config = dict(
    n_layer=11,
    d_model=192,
    n_head=3,
    n_kv_head=1,
    head_dim=64,
    d_mlp=384,
    vocab_size=2117,
    activation='swiglu',
    norm='rmsnorm',
    norm_place='pre',
    norm_eps=1e-05,
    positions='rope',
    rope_base=36900.0,
    rope_fraction=1.0,
    qk_norm=True,
    attn_scale=0.203,
    bias='none',
    tie_embeddings='early',
    parallel_block=False,
    extras=['short convolutions', 'capped logits'],
    init='uniform',
    init_std_qkv=0.0361,
    init_std_o=0.00768,
    init_std_up=0.0361,
    init_std_down=0.00768,
    optimizer='adam_variant',
    lr=0.00222,
    lr_mult_up=1.42,
    beta1=0.95,
    beta2=0.98,
    lr_head=0.0177,
    grad_clip=2.0,
    warmup_steps=265,
    schedule='wsd',
    decay_fraction=0.821,
    decay_shape='linear',
    final_lr_fraction=0.0,
    batch_tokens=65536,
    seq_len=256,
    doc_mask=True,
    train_tokens=309300000,
    steps=4720,
    dataset='wikipedia_en',
)
Each number is 50 + 10 x the weight over its row's rms, rounded and kept within 0 to 99. Layers, rows and columns count from 0. The size before them is the row's rms in percent of the matrix's.

# layer 2 attention value, 64x192, rms 0.0871, rows 61-63, columns 128-191
097:60 56 69 42 40 70 46 64 42 53 45 45 39 42 58 54 41 46 48 65 46 42 59 58 72 41 46 34 43 47 57 55 68 53 45 38 67 23 41 48 47 52 73 42 57 64 60 43 62 42 47 49 55 63 62 62 41 45 49 36 53 54 24 55
098:41 47 53 55 58 42 60 39 43 53 29 45 52 28 31 58 38 53 48 58 59 64 46 49 42 39 41 40 37 37 44 49 42 56 47 61 67 49 47 64 56 43 66 51 62 63 48 69 43 63 51 42 80 48 57 52 57 49 48 58 77 57 55 58
101:56 49 61 45 53 46 57 41 48 40 64 43 55 36 46 45 50 54 67 46 59 57 31 55 77 51 49 36 55 40 48 50 58 41 27 51 53 42 37 45 36 58 39 46 43 67 47 32 48 58 47 48 70 43 60 44 59 51 56 74 58 67 46 62
# layer 2 attention output (transposed), 192x192, rms 0.0821, rows 61-63,125-127,189-191, columns 128-191
131:55 53 57 39 47 72 42 63 43 55 49 52 46 46 57 58 42 51 34 51 34 49 49 53 63 55 48 42 43 46 70 53 63 51 53 50 64 33 27 45 44 57 60 53 65 63 61 52 58 49 38 51 51 62 64 62 41 63 52 38 51 54 40 55
129:52 51 60 61 48 50 64 46 45 67 21 40 57 28 28 44 33 57 40 53 60 62 41 46 43 47 37 41 46 40 36 55 48 65 52 53 64 46 43 54 50 51 53 51 62 63 50 60 43 58 47 39 66 51 53 43 51 44 47 40 74 39 54 56
128:65 52 59 57 56 50 50 51 52 38 61 41 56 32 59 43 53 47 65 56 62 49 34 53 66 52 28 36 56 39 50 46 55 48 28 56 52 48 38 52 31 65 49 43 54 55 40 30 47 48 51 53 68 57 49 34 59 48 57 66 50 55 53 62
068:55 56 54 52 68 69 54 63 62 50 53 37 49 55 46 48 42 45 41 70 59 49 48 55 62 54 44 22 33 69 63 61 70 60 61 51 48 37 51 56 42 49 61 51 56 50 50 53 63 53 43 34 58 61 58 52 38 54 49 37 31 56 58 62
069:27 51 49 62 40 45 53 54 39 34 17 41 47 34 35 52 33 47 55 54 64 50 37 35 37 40 37 67 41 42 39 51 59 60 34 55 69 36 47 55 45 56 51 51 58 55 38 57 57 43 57 38 61 51 61 53 65 30 60 49 62 55 55 55
066:45 75 59 44 46 46 51 36 45 59 58 48 49 52 48 43 54 51 62 73 53 57 53 67 51 58 39 52 45 25 43 36 57 55 58 62 50 33 62 52 45 60 53 46 41 63 49 46 44 48 51 48 53 37 67 43 58 48 33 62 58 51 40 48
087:59 56 71 49 38 67 52 61 50 60 45 53 52 49 61 59 33 61 44 53 30 44 48 66 58 46 29 37 42 48 63 55 69 50 53 45 63 31 37 44 34 63 55 50 60 55 48 47 63 42 42 47 62 72 62 49 27 66 51 42 48 51 34 59
076:48 49 39 83 59 53 47 49 30 51 33 50 56 34 37 54 39 59 49 66 61 58 45 52 41 46 41 47 55 39 50 46 38 71 57 55 56 44 45 47 56 58 61 59 77 65 46 57 36 53 45 40 64 55 52 46 60 36 55 39 66 41 54 49
081:52 58 45 42 46 45 51 54 47 51 58 45 47 42 53 33 53 50 62 64 68 44 33 60 62 59 40 50 52 40 47 44 61 54 35 55 54 42 36 43 36 65 48 47 48 53 41 31 69 61 57 55 69 48 48 36 66 42 46 57 48 53 49 60
# layer 2 MLP gate, 384x192, rms 0.117, rows 0-32, columns 128-191
097:69 50 58 66 48 44 52 58 50 50 52 48 33 39 64 56 53 64 51 43 48 40 51 62 60 51 33 39 43 59 48 54 45 59 52 62 46 72 57 66 50 46 28 43 62 60 47 38 59 63 64 44 46 60 55 46 46 54 62 35 45 42 62 52
099:59 42 52 46 57 40 57 51 42 74 43 48 73 46 48 57 45 60 53 43 58 33 57 51 48 47 55 53 62 53 46 50 45 61 53 59 27 41 55 58 35 38 40 38 64 42 33 50 71 42 60 57 68 54 42 53 46 42 60 50 57 60 53 63
093:66 65 27 46 36 49 56 47 55 44 58 58 43 33 46 61 52 47 46 55 46 37 48 53 47 61 61 39 34 42 61 48 39 51 47 64 45 42 55 36 49 66 30 55 56 36 49 53 48 62 46 60 54 52 57 47 60 51 62 52 25 63 48 52
101:53 33 52 66 51 27 43 56 44 41 54 49 64 41 53 38 63 58 26 48 60 37 67 43 51 54 37 67 68 62 52 40 35 58 54 56 57 42 60 53 59 31 30 54 61 47 62 43 40 75 42 51 67 67 53 60 69 36 53 51 39 47 62 56
099:61 72 59 56 69 40 45 56 76 40 55 29 39 51 42 51 45 58 47 50 51 50 63 52 48 53 34 36 60 66 49 44 46 47 33 58 66 43 51 45 49 44 52 28 39 33 55 67 60 30 43 57 53 73 67 38 28 55 51 53 59 58 59 46
097:43 35 31 42 56 51 51 61 45 53 29 54 54 46 60 70 46 52 31 57 48 44 59 47 47 47 32 76 50 75 37 39 52 49 38 56 64 41 58 49 24 36 65 35 49 53 25 47 57 57 50 46 52 36 64 43 59 53 69 66 42 63 47 28
097:35 56 47 53 78 46 41 51 42 35 40 47 38 41 65 40 56 51 59 56 50 55 46 57 61 54 73 51 50 47 39 53 52 43 54 49 42 61 40 52 51 62 59 56 51 42 43 50 45 44 60 26 59 38 84 52 65 55 63 57 61 42 62 57
098:66 61 49 58 63 45 57 34 53 47 40 44 40 58 58 37 57 49 46 37 64 59 57 63 45 28 50 59 40 57 56 40 58 48 36 54 51 73 58 60 29 49 61 44 63 57 45 54 40 56 52 43 46 42 47 61 53 46 57 43 60 49 71 32
091:55 54 54 43 60 43 61 46 50 48 36 48 48 48 62 43 53 60 64 50 57 44 47 66 59 42 47 40 52 46 39 67 63 68 60 53 50 37 46 55 47 42 57 63 42 37 31 27 53 36 31 53 66 57 53 47 46 48 53 59 52 58 60 55
091:53 43 30 43 32 50 47 46 45 39 47 36 65 26 48 53 32 68 56 49 43 47 44 62 33 59 41 48 56 52 41 58 58 52 41 56 68 49 80 53 51 45 45 50 37 64 53 51 50 39 48 65 46 45 35 52 51 40 42 68 36 56 67 60
091:52 65 36 32 21 58 49 45 58 62 42 44 64 37 52 54 40 57 46 52 57 54 47 64 54 45 46 49 51 46 43 49 72 49 62 38 53 38 66 38 48 54 50 52 54 62 53 48 53 50 52 49 37 48 64 46 59 45 37 62 56 47 55 60
096:46 47 54 61 62 57 61 44 37 38 57 46 31 37 42 45 51 37 37 29 61 35 68 32 61 58 41 62 53 65 61 63 62 58 48 49 73 35 51 37 52 39 55 39 49 56 31 55 50 53 37 54 62 66 57 55 68 45 51 61 51 71 45 37
103:32 61 58 50 61 58 47 41 53 82 35 57 53 43 34 55 54 48 60 35 54 64 43 65 31 57 47 53 48 64 52 53 21 56 53 55 33 68 56 56 43 35 49 61 64 44 59 44 45 59 60 44 41 23 57 56 55 48 40 35 54 63 58 53
105:41 59 49 31 77 54 50 66 52 52 55 35 39 60 45 51 76 37 53 52 58 50 68 54 53 43 49 61 50 59 53 53 36 48 49 42 46 57 48 46 41 55 58 54 41 47 48 39 52 51 52 57 55 43 51 60 65 51 50 45 62 49 84 48
097:45 67 39 54 53 58 32 54 47 49 45 49 41 39 41 47 62 46 53 48 66 27 57 43 62 52 45 47 45 47 42 50 65 43 34 57 85 51 67 65 60 52 57 64 55 41 45 56 44 68 62 42 56 56 68 28 59 61 44 54 56 67 43 43
096:43 62 55 65 43 50 51 60 61 41 33 56 35 49 54 59 45 37 47 52 49 53 48 36 49 49 42 57 40 44 56 37 36 60 55 62 53 51 41 47 46 48 71 33 53 47 43 54 59 46 49 42 60 40 46 63 62 57 59 53 48 65 45 56
101:55 67 50 41 60 50 46 56 51 63 51 58 46 38 64 48 39 40 48 52 60 45 63 47 44 44 56 58 54 44 43 38 33 44 41 37 57 37 40 52 51 55 49 47 45 39 51 66 51 68 52 50 45 40 50 43 53 53 36 59 38 56 43 31
102:45 41 71 28 51 52 55 61 49 72 63 58 54 69 57 60 31 57 55 53 54 44 43 48 55 65 46 44 37 38 40 33 54 48 49 50 29 52 47 45 58 45 49 55 50 61 55 41 54 68 49 41 69 54 49 48 66 59 42 39 62 35 41 62
100:49 60 41 46 50 38 54 47 37 48 56 49 64 50 68 47 47 27 56 49 56 61 56 45 35 46 59 63 51 50 35 49 47 58 44 41 55 62 45 43 50 52 43 59 79 64 51 52 61 41 47 38 37 49 48 65 64 59 51 47 61 64 35 54
101:43 44 52 41 56 51 57 50 49 50 47 48 59 57 55 66 50 43 53 59 47 55 30 39 48 47 47 48 52 42 49 60 41 33 46 54 43 57 49 52 45 56 44 49 66 50 39 62 46 38 51 46 50 46 64 54 46 69 54 51 43 56 46 37
101:39 43 51 78 49 28 60 57 47 46 61 40 40 49 40 47 41 44 40 47 61 56 39 46 45 48 57 34 59 51 58 40 58 57 53 45 64 69 46 64 40 49 53 42 42 29 56 53 45 40 62 50 54 63 62 33 42 49 55 61 38 62 58 45
095:48 65 52 60 50 34 49 39 59 42 44 40 52 47 57 50 55 63 57 39 56 60 42 69 50 59 48 54 49 50 68 34 46 54 63 64 40 34 37 66 34 40 58 38 41 58 40 36 33 57 49 55 48 45 52 71 45 62 52 39 45 65 57 63
092:40 49 59 54 57 46 44 58 55 61 74 47 63 42 53 49 46 66 59 57 54 45 68 52 41 38 39 54 50 47 45 62 58 37 40 51 74 45 27 57 53 42 56 54 39 37 48 48 36 50 50 32 50 42 44 43 41 51 55 57 58 78 32 57
099:63 34 43 52 44 43 69 40 39 51 46 60 65 47 64 57 53 44 46 67 58 47 48 56 42 58 50 39 66 58 34 43 46 46 46 44 58 52 65 55 44 66 59 55 42 24 60 48 62 58 55 44 57 50 43 56 51 48 65 40 39 42 56 73
098:53 49 50 32 56 46 49 40 47 49 54 37 52 54 34 52 57 55 60 49 42 50 59 44 51 55 51 56 55 46 51 51 48 51 49 63 57 41 38 61 54 50 53 52 42 40 49 44 34 36 43 70 53 49 51 42 53 63 63 29 52 70 52 40
102:60 44 46 55 51 39 60 62 42 55 44 42 60 36 61 61 53 49 39 62 55 62 61 40 59 57 62 45 44 55 45 30 43 52 48 51 45 59 62 62 36 46 60 35 68 45 46 60 46 60 56 57 67 70 45 49 55 59 68 47 57 52 28 54
096:57 40 54 42 52 49 63 49 65 46 44 45 56 49 20 56 57 51 45 53 53 42 64 55 62 57 60 68 62 53 57 45 54 60 40 52 47 61 52 49 64 38 37 33 66 58 57 50 43 44 54 63 46 42 57 50 62 45 56 54 56 51 47 49
098:63 51 54 35 46 48 26 44 58 56 61 55 59 67 51 54 36 46 53 51 54 44 52 57 42 35 52 43 47 33 48 53 51 51 44 58 48 64 35 57 60 48 48 40 48 46 61 21 58 54 61 30 56 35 51 51 41 41 45 50 53 48 52 49
106:51 68 42 49 41 57 50 55 52 33 61 60 58 53 52 51 44 53 39 37 59 50 45 50 59 65 40 53 53 65 58 41 51 56 47 58 52 43 55 44 63 63 45 37 53 61 50 52 60 50 49 62 43 70 48 44 45 59 49 44 35 62 68 68
102:48 61 55 38 46 40 40 40 70 47 55 42 41 55 45 53 79 59 54 28 57 70 43 67 51 41 62 43 50 49 63 52 44 69 56 67 42 56 50 45 54 49 43 54 47 56 43 61 38 57 69 66 29 60 40 36 37 50 49 41 27 37 62 49
100:74 58 49 39 55 34 58 69 55 41 49 41 54 66 44 63 54 62 37 53 59 35 57 57 34 53 49 60 48 63 50 48 56 56 41 62 58 58 57 61 54 46 52 50 61 57 57 65 47 53 47 40 62 54 42 51 66 41 47 65 51 65 42 51
098:66 38 53 34 41 51 33 51 56 43 60 36 46 45 53 65 38 33 30 39 50 46 48 50 34 47 61 49 56 43 46 45 56 42 49 55 53 45 40 42 42 48 45 36 51 55 62 51 44 71 46 50 42 39 32 60 30 54 47 50 44 53 39 43
096:42 52 45 72 48 37 69 58 54 60 48 55 34 47 58 37 45 57 43 63 53 58 32 50 42 49 65 66 55 42 36 52 61 42 44 53 56 46 59 41 50 40 61 54 63 57 55 58 58 51 48 36 44 57 45 54 61 50 65 48 54 51 53 45
# layer 2 MLP up, 384x192, rms 0.116, rows 0-31, columns 128-191
105:54 38 59 65 51 49 46 50 56 57 50 47 52 57 60 56 54 44 52 26 49 52 66 47 68 54 61 62 44 56 16 36 39 47 56 48 58 49 42 56 44 62 70 45 52 66 45 48 66 39 53 37 58 65 49 29 49 41 44 34 57 45 54 59
103:66 50 65 68 36 61 43 56 50 52 53 52 49 36 53 32 47 55 44 42 45 69 59 41 45 49 64 53 58 49 42 52 44 52 57 42 71 36 38 26 63 54 74 27 63 35 56 48 34 44 62 53 35 57 45 66 36 57 50 56 51 49 53 31
098:45 37 50 38 56 60 44 77 46 38 52 46 56 42 61 31 55 56 37 37 51 55 43 41 60 51 39 40 40 48 44 45 43 55 58 62 61 49 45 54 52 54 47 48 46 52 47 55 58 41 68 64 53 31 44 42 44 48 30 58 59 47 64 40
101:39 58 49 42 37 42 45 41 59 42 56 36 35 47 38 62 45 50 41 47 47 55 30 51 58 30 42 53 55 58 65 37 38 42 69 61 61 47 54 41 31 57 46 33 58 54 40 54 55 37 55 34 30 47 48 57 63 54 73 63 70 63 36 47
099:46 46 55 55 45 49 57 57 41 27 59 47 36 45 56 67 41 41 72 44 58 45 54 60 37 57 52 55 39 50 56 49 57 54 41 48 42 30 66 60 53 57 63 39 63 61 42 38 43 58 44 61 59 49 54 48 57 70 36 69 52 42 42 44
099:42 51 49 74 71 58 52 49 46 54 60 51 45 65 69 45 50 45 55 59 29 46 57 59 48 69 54 45 62 49 49 59 60 56 27 45 49 65 53 39 44 15 43 68 47 51 41 41 55 54 46 62 52 37 36 47 52 63 38 50 49 39 51 59
096:44 52 53 36 32 43 47 58 38 19 42 56 50 53 71 52 59 60 52 46 62 28 57 43 50 39 35 37 63 56 37 42 78 52 39 61 39 67 54 42 59 39 37 42 46 38 53 56 52 61 46 25 43 67 41 59 47 34 42 31 49 64 40 60
095:48 65 58 41 44 33 64 43 40 47 36 52 47 56 47 31 39 28 42 68 59 50 56 59 54 57 45 61 47 54 42 55 53 37 44 50 69 52 47 64 50 47 46 37 51 52 49 66 49 45 45 59 64 47 61 70 56 61 44 49 37 59 36 60
100:51 43 58 47 54 50 38 42 58 48 30 43 41 55 46 44 53 52 55 58 52 54 55 53 67 60 60 56 49 49 47 41 39 46 54 54 51 39 63 47 57 45 58 65 46 65 43 33 60 57 39 45 48 61 52 53 75 56 38 45 41 44 43 68
090:53 36 50 51 48 53 35 51 48 46 41 45 45 46 57 63 25 52 65 43 44 67 51 44 42 49 49 52 47 45 59 46 46 31 52 57 45 64 69 67 54 55 31 52 34 54 41 51 44 62 66 66 51 66 48 44 39 40 48 49 52 57 27 54
090:51 52 69 53 48 44 43 55 43 47 48 36 63 75 39 50 50 49 44 56 49 39 57 51 60 28 51 36 60 36 70 55 53 42 41 55 53 63 28 56 48 47 52 56 33 46 44 54 41 57 71 58 44 47 53 47 44 72 43 46 57 46 55 36
094:48 57 50 56 58 39 52 75 59 60 65 52 57 62 45 51 38 54 53 52 68 52 54 55 47 64 60 42 39 61 44 44 44 62 43 53 59 51 58 34 49 39 31 28 35 74 61 50 57 41 61 62 38 33 58 59 55 33 49 48 48 57 50 72
099:58 61 41 43 61 56 41 47 48 56 53 47 39 45 46 52 54 61 47 62 68 81 41 57 43 53 55 68 41 67 57 52 34 63 49 41 31 62 46 33 50 50 53 32 55 54 63 46 42 76 70 41 37 51 49 70 47 44 35 53 46 49 57 53
100:50 42 60 44 50 50 48 53 45 67 51 55 51 37 39 59 67 34 50 55 43 37 47 58 46 52 27 55 55 45 66 52 46 57 50 35 54 48 67 35 39 54 59 39 43 56 54 49 55 60 56 52 49 58 33 70 47 46 46 51 52 47 54 51
097:50 60 50 50 57 55 57 60 40 40 52 42 40 40 68 43 44 45 61 47 42 57 43 61 58 55 37 50 56 53 50 58 50 53 67 53 35 70 64 67 50 62 49 41 42 51 54 53 62 58 32 72 51 70 54 76 49 52 54 49 40 51 20 67
099:61 51 48 32 49 45 48 48 56 50 41 57 49 53 49 48 54 49 62 47 49 49 61 60 53 47 42 53 38 59 56 56 56 63 53 54 39 49 50 61 38 46 56 40 49 23 51 63 65 46 38 58 47 46 40 34 68 43 31 24 44 50 73 56
100:55 39 58 64 52 57 66 54 41 53 57 41 55 58 48 43 62 58 46 40 43 65 42 62 51 34 51 28 42 56 52 56 60 47 59 61 22 67 54 58 54 50 49 70 53 40 52 42 55 42 61 62 62 55 52 63 59 40 59 53 55 41 49 63
102:42 66 49 44 56 52 53 69 52 44 59 55 50 70 58 53 56 68 50 40 29 38 60 52 39 58 40 67 61 59 36 39 50 80 55 32 51 65 45 45 37 51 59 75 76 54 53 53 52 29 33 57 38 55 41 31 52 39 48 44 62 61 42 50
099:45 46 52 51 45 58 56 58 44 44 64 33 62 46 65 26 60 60 42 46 60 60 49 60 45 42 61 38 48 51 66 45 45 34 47 71 52 41 64 60 53 70 44 48 48 45 34 49 60 38 50 45 47 60 61 65 69 57 47 43 54 48 52 58
095:62 42 39 35 49 69 42 48 49 39 44 57 39 50 42 61 51 48 57 47 58 64 55 44 54 36 41 40 52 39 62 46 58 46 51 49 36 55 60 43 51 39 61 48 63 46 46 46 45 57 51 36 43 55 19 46 26 51 49 44 63 36 67 47
096:48 62 44 59 47 36 62 44 46 42 53 54 56 59 38 62 40 49 47 38 47 45 58 52 41 40 52 40 60 46 71 46 57 55 58 53 21 42 35 38 48 37 53 49 45 45 44 73 39 28 47 65 42 35 47 52 45 71 42 47 43 64 55 60
099:49 51 52 63 27 54 71 42 51 43 50 47 50 19 43 56 33 47 52 54 54 72 56 40 53 59 56 55 63 36 66 31 29 41 43 35 38 42 50 63 58 47 47 35 52 43 67 52 50 32 54 39 37 63 58 43 43 53 46 45 24 47 59 58
103:58 42 55 43 49 37 51 47 63 74 51 48 69 54 58 48 46 25 54 51 33 64 44 48 48 56 56 57 58 41 51 50 46 53 42 55 50 48 44 72 48 54 44 70 41 54 48 59 48 61 43 44 61 53 63 39 52 63 41 66 56 58 60 56
097:43 41 67 41 64 59 56 38 40 32 48 53 64 54 48 50 43 67 56 46 58 45 46 41 52 47 51 56 36 47 15 44 43 35 44 60 53 52 50 49 55 66 48 58 52 42 38 61 18 58 68 37 58 41 66 61 51 40 47 62 59 45 57 44
096:62 65 71 48 53 53 24 63 52 56 58 43 34 59 51 54 55 43 50 56 48 46 41 32 51 38 66 78 63 63 56 43 61 53 42 51 59 41 45 53 65 40 51 39 37 50 63 55 50 52 51 71 46 53 53 62 46 50 51 44 57 53 48 47
103:32 61 43 62 45 47 53 51 33 36 59 59 38 50 49 48 59 47 53 58 45 47 64 49 48 43 37 50 59 50 41 30 60 53 33 55 49 62 41 55 53 63 32 62 38 42 48 47 46 55 55 51 60 33 60 49 66 51 51 48 47 43 49 58
096:52 60 47 60 66 41 46 48 37 42 57 30 52 67 44 57 49 50 31 45 62 62 62 54 42 51 43 54 33 37 53 42 49 53 57 41 41 43 38 37 38 43 60 60 49 43 67 48 60 64 49 49 40 43 49 57 36 53 56 47 50 58 60 69
105:72 40 44 41 52 78 58 42 54 49 41 50 59 39 45 51 62 46 61 60 27 47 58 35 63 53 47 60 48 60 64 61 45 41 65 38 39 49 51 71 50 53 46 46 50 38 54 49 54 50 40 49 41 45 47 32 61 74 46 53 38 65 54 64
103:48 57 49 41 50 52 35 49 45 50 65 37 57 51 41 60 56 70 43 55 49 52 54 29 41 59 61 32 62 45 49 56 45 51 61 21 50 36 55 60 45 45 53 55 66 46 53 33 34 45 42 53 46 68 48 43 40 71 42 36 63 53 49 57
103:55 58 46 47 66 63 58 53 50 41 43 54 37 49 51 48 62 53 43 50 58 41 49 60 39 45 47 49 24 49 52 54 41 38 57 38 44 63 37 46 53 41 55 58 72 34 56 47 32 58 37 55 53 69 34 54 46 49 56 42 47 38 53 48
100:42 50 64 59 36 52 51 42 51 61 41 44 50 52 44 47 45 50 60 46 48 57 47 33 66 64 72 36 49 60 48 61 60 46 41 49 46 46 57 72 59 45 73 40 57 70 54 57 60 27 31 66 49 57 50 43 61 40 55 61 53 69 57 46
099:65 61 46 54 53 59 71 59 48 72 15 55 50 48 40 52 62 59 47 73 65 45 46 51 64 44 58 59 49 37 57 46 46 44 58 36 48 46 53 63 35 63 56 78 70 73 44 36 58 70 48 47 46 51 55 62 62 46 42 54 57 51 39 54
# layer 2 MLP down (transposed), 384x192, rms 0.0777, rows 0-31, columns 128-191
100:47 64 59 58 49 51 46 57 48 45 51 50 26 50 38 65 55 54 51 60 43 52 52 44 53 65 64 40 39 40 27 41 38 27 61 35 53 50 52 56 46 58 65 58 62 42 41 49 53 31 59 67 66 56 59 40 59 56 56 43 49 49 65 55
101:56 54 53 53 55 47 34 48 40 50 46 53 54 33 50 36 44 50 44 51 63 51 49 69 53 42 71 56 41 42 44 71 57 60 61 61 38 43 58 46 46 63 51 30 54 42 48 62 70 55 49 50 32 58 44 41 50 55 51 46 49 53 41 49
093:43 59 53 41 60 55 68 56 66 69 49 51 60 44 44 59 47 54 67 38 50 57 46 30 71 56 31 63 65 39 52 50 40 50 59 46 65 49 52 45 50 43 44 45 45 50 35 40 30 52 63 27 41 58 47 49 51 48 49 66 49 59 44 39
098:51 68 58 60 30 52 34 57 48 57 59 39 53 57 29 68 57 45 55 42 53 54 55 36 44 61 44 67 50 53 51 47 65 64 55 50 50 43 49 41 33 66 43 41 38 43 56 30 57 48 50 45 58 54 61 49 51 51 53 45 57 50 38 42
100:54 60 46 51 47 54 49 40 63 48 56 48 66 48 52 57 42 56 46 54 42 44 52 49 42 42 43 46 49 73 59 39 44 45 61 49 69 38 61 34 52 46 49 32 42 48 36 75 47 42 43 50 51 54 66 49 27 59 49 42 32 44 49 47
100:41 54 69 43 64 73 82 45 57 45 41 41 48 60 48 37 30 58 50 51 52 43 56 42 48 45 59 50 60 45 41 54 42 66 58 65 61 52 55 43 41 71 42 58 44 53 60 55 46 62 49 61 56 51 42 68 45 54 50 41 54 50 53 47
091:49 45 55 62 63 55 67 42 54 40 47 75 47 38 57 43 58 66 57 43 42 52 28 47 47 38 63 49 60 55 48 43 42 51 34 42 53 50 33 52 53 65 40 59 47 57 49 53 56 53 49 57 65 47 65 35 48 46 48 71 58 42 43 31
099:60 52 53 51 59 61 54 57 34 62 53 40 37 55 45 47 54 48 77 41 45 49 54 55 45 37 52 43 72 27 50 53 58 68 52 36 44 49 36 36 58 59 61 53 48 49 54 38 54 62 63 28 40 65 50 50 30 52 56 39 32 50 78 54
099:49 55 56 62 51 49 63 54 37 62 57 53 47 54 52 37 45 40 50 56 53 42 52 31 54 39 53 43 45 46 34 49 44 45 43 65 47 39 50 41 52 38 53 36 65 57 53 61 49 59 42 44 48 43 57 55 46 47 50 46 68 39 45 28
096:53 45 46 47 44 43 48 46 50 52 45 48 54 33 52 61 42 43 46 38 58 44 47 44 40 43 62 52 44 29 42 56 46 68 50 46 51 56 44 55 35 51 43 45 47 57 54 38 58 36 66 60 59 53 41 56 39 44 50 61 37 57 52 38
093:69 48 52 41 53 59 55 61 44 43 50 51 51 33 49 42 41 43 43 53 41 57 47 54 51 56 50 44 65 47 53 44 60 57 52 53 46 45 28 59 39 48 57 29 58 37 49 49 52 61 50 25 69 49 51 55 46 40 47 53 30 52 59 66
095:49 43 65 43 44 48 56 35 45 33 53 45 48 59 47 44 54 38 34 55 57 59 64 43 60 49 54 50 47 56 51 50 73 60 37 52 33 69 57 60 64 56 51 48 51 58 44 50 63 57 45 56 44 60 71 48 61 60 37 74 55 47 47 38
096:41 60 45 58 52 61 47 20 41 57 38 38 46 54 55 41 49 51 63 51 44 64 45 38 36 64 48 42 52 49 58 36 34 57 44 54 44 54 43 56 45 55 52 42 51 47 42 52 44 41 48 50 56 54 50 42 46 59 35 64 27 52 49 55
106:41 46 37 46 74 28 62 47 44 55 44 46 49 43 38 56 46 53 55 62 44 50 63 58 59 41 58 60 45 53 55 58 58 20 40 48 48 47 46 56 46 60 44 42 44 41 55 42 62 55 44 58 68 47 46 21 32 49 46 52 43 56 44 36
089:29 53 48 62 36 45 36 29 43 50 41 49 51 70 37 57 28 76 51 57 35 40 52 40 38 50 51 40 48 52 32 51 52 46 40 48 66 44 49 46 49 51 52 54 46 59 48 42 53 51 51 56 57 51 50 58 57 45 57 48 44 41 57 43
092:34 52 57 46 64 52 61 51 52 54 35 45 51 45 54 64 59 44 62 58 41 58 54 32 43 36 33 39 61 57 49 48 39 51 60 41 58 46 36 39 47 63 38 46 43 58 46 56 46 47 51 50 58 63 40 44 59 50 56 60 61 66 66 33
088:49 43 53 48 55 65 42 65 37 60 78 50 51 66 28 23 75 59 51 51 41 44 45 63 58 58 43 58 30 52 45 63 60 45 38 56 36 39 44 68 69 55 55 57 50 47 48 58 32 42 39 42 52 49 44 34 64 54 67 59 68 57 66 61
106:48 38 46 42 44 49 61 37 33 68 45 47 67 43 54 54 40 64 58 58 32 57 44 54 51 50 68 56 54 41 53 39 66 38 51 60 56 51 49 69 43 46 48 64 54 45 54 54 54 49 48 48 58 48 45 45 46 56 41 40 64 39 31 62
100:46 56 46 49 42 46 38 58 53 67 55 35 48 57 45 49 65 42 33 51 38 50 49 40 69 47 41 41 58 50 51 43 49 44 46 69 57 46 53 55 54 68 52 22 59 52 53 34 47 56 70 44 39 30 46 48 35 38 57 49 43 43 48 39
098:38 43 65 54 44 55 59 52 54 46 42 51 54 58 58 42 49 58 45 63 31 52 65 39 52 57 45 61 45 50 60 53 48 61 40 56 38 61 42 60 52 67 25 44 35 67 40 37 56 50 42 46 59 65 61 46 49 52 53 67 36 68 61 43
094:37 60 43 59 40 53 47 54 55 38 49 51 46 51 59 48 58 48 61 55 47 42 47 42 50 48 42 54 35 41 63 43 59 67 46 50 59 49 53 34 78 52 38 60 65 46 49 70 60 61 53 37 48 57 64 49 38 60 56 68 42 37 47 52
100:41 37 46 50 64 47 54 37 46 48 52 45 56 56 68 48 63 61 41 60 54 41 51 43 45 37 47 48 43 55 67 37 44 27 58 45 43 52 37 52 56 64 53 47 36 58 55 55 41 46 64 53 49 52 45 48 63 49 50 51 50 39 59 50
104:40 65 55 52 55 60 53 41 71 45 51 61 42 53 51 69 52 54 53 59 40 63 43 48 50 58 39 46 54 57 54 62 57 39 62 41 51 55 41 66 63 68 53 55 44 49 40 49 43 52 48 52 56 52 58 39 41 49 58 42 55 50 77 49
099:35 46 53 34 52 49 51 43 49 49 66 47 55 23 47 31 60 50 51 64 38 65 44 66 53 51 90 57 32 51 42 44 44 51 63 62 39 41 46 64 58 45 53 58 33 53 44 46 50 42 59 39 44 64 47 52 48 42 49 63 28 45 58 60
095:38 42 50 31 49 58 74 38 28 56 37 48 69 55 51 58 57 55 42 73 40 27 49 52 48 67 53 40 60 63 40 57 57 51 39 45 54 64 48 44 52 40 62 53 63 51 48 54 41 58 46 36 48 47 43 41 53 53 44 45 46 50 40 46
106:36 47 35 57 48 63 44 53 43 63 43 44 51 60 63 40 42 55 46 25 37 69 42 25 36 49 63 42 49 42 54 40 63 49 29 55 49 41 47 47 54 36 52 64 51 52 54 42 42 59 50 29 35 52 57 66 40 52 53 46 30 51 60 50
102:40 45 35 45 59 57 49 47 42 56 64 39 50 56 60 44 68 60 36 32 36 49 42 57 70 53 54 33 53 51 38 39 50 48 62 58 43 40 39 59 58 52 68 56 52 54 39 62 48 45 59 48 34 43 63 66 49 43 41 44 55 35 52 57
100:51 63 54 59 47 44 50 58 59 36 31 52 59 51 57 43 53 43 47 47 48 83 25 51 53 51 41 43 37 53 33 45 41 57 54 57 43 52 51 59 38 48 42 34 36 45 56 63 58 54 55 52 54 40 73 57 52 49 53 57 55 40 35 62
104:57 56 42 51 60 59 43 60 34 47 54 53 42 47 30 53 39 65 40 58 48 77 51 47 59 53 78 62 45 49 42 55 54 43 57 47 71 55 44 39 45 60 43 44 50 51 58 50 33 59 52 51 53 53 53 36 49 38 43 51 52 60 59 51
103:43 55 36 62 54 56 54 46 34 53 44 52 58 32 70 64 45 55 49 46 51 60 28 44 47 41 43 58 40 56 60 61 56 40 33 58 49 49 56 55 62 56 55 45 58 57 47 60 45 63 64 62 43 53 74 48 49 55 52 41 46 59 56 50
101:49 47 56 56 55 44 51 62 49 43 41 48 39 60 54 46 60 47 50 58 41 37 44 40 38 57 66 44 41 53 41 44 42 50 35 49 49 47 32 55 52 51 35 40 51 61 46 57 59 52 56 65 46 79 45 54 60 43 44 59 43 62 60 54
098:46 62 67 43 50 60 41 38 56 46 47 48 46 58 40 55 53 46 58 48 48 62 53 26 60 40 48 40 39 57 39 30 37 41 45 48 38 45 41 52 58 49 43 48 54 39 53 52 36 44 59 53 55 20 50 47 57 51 64 44 63 37 47 52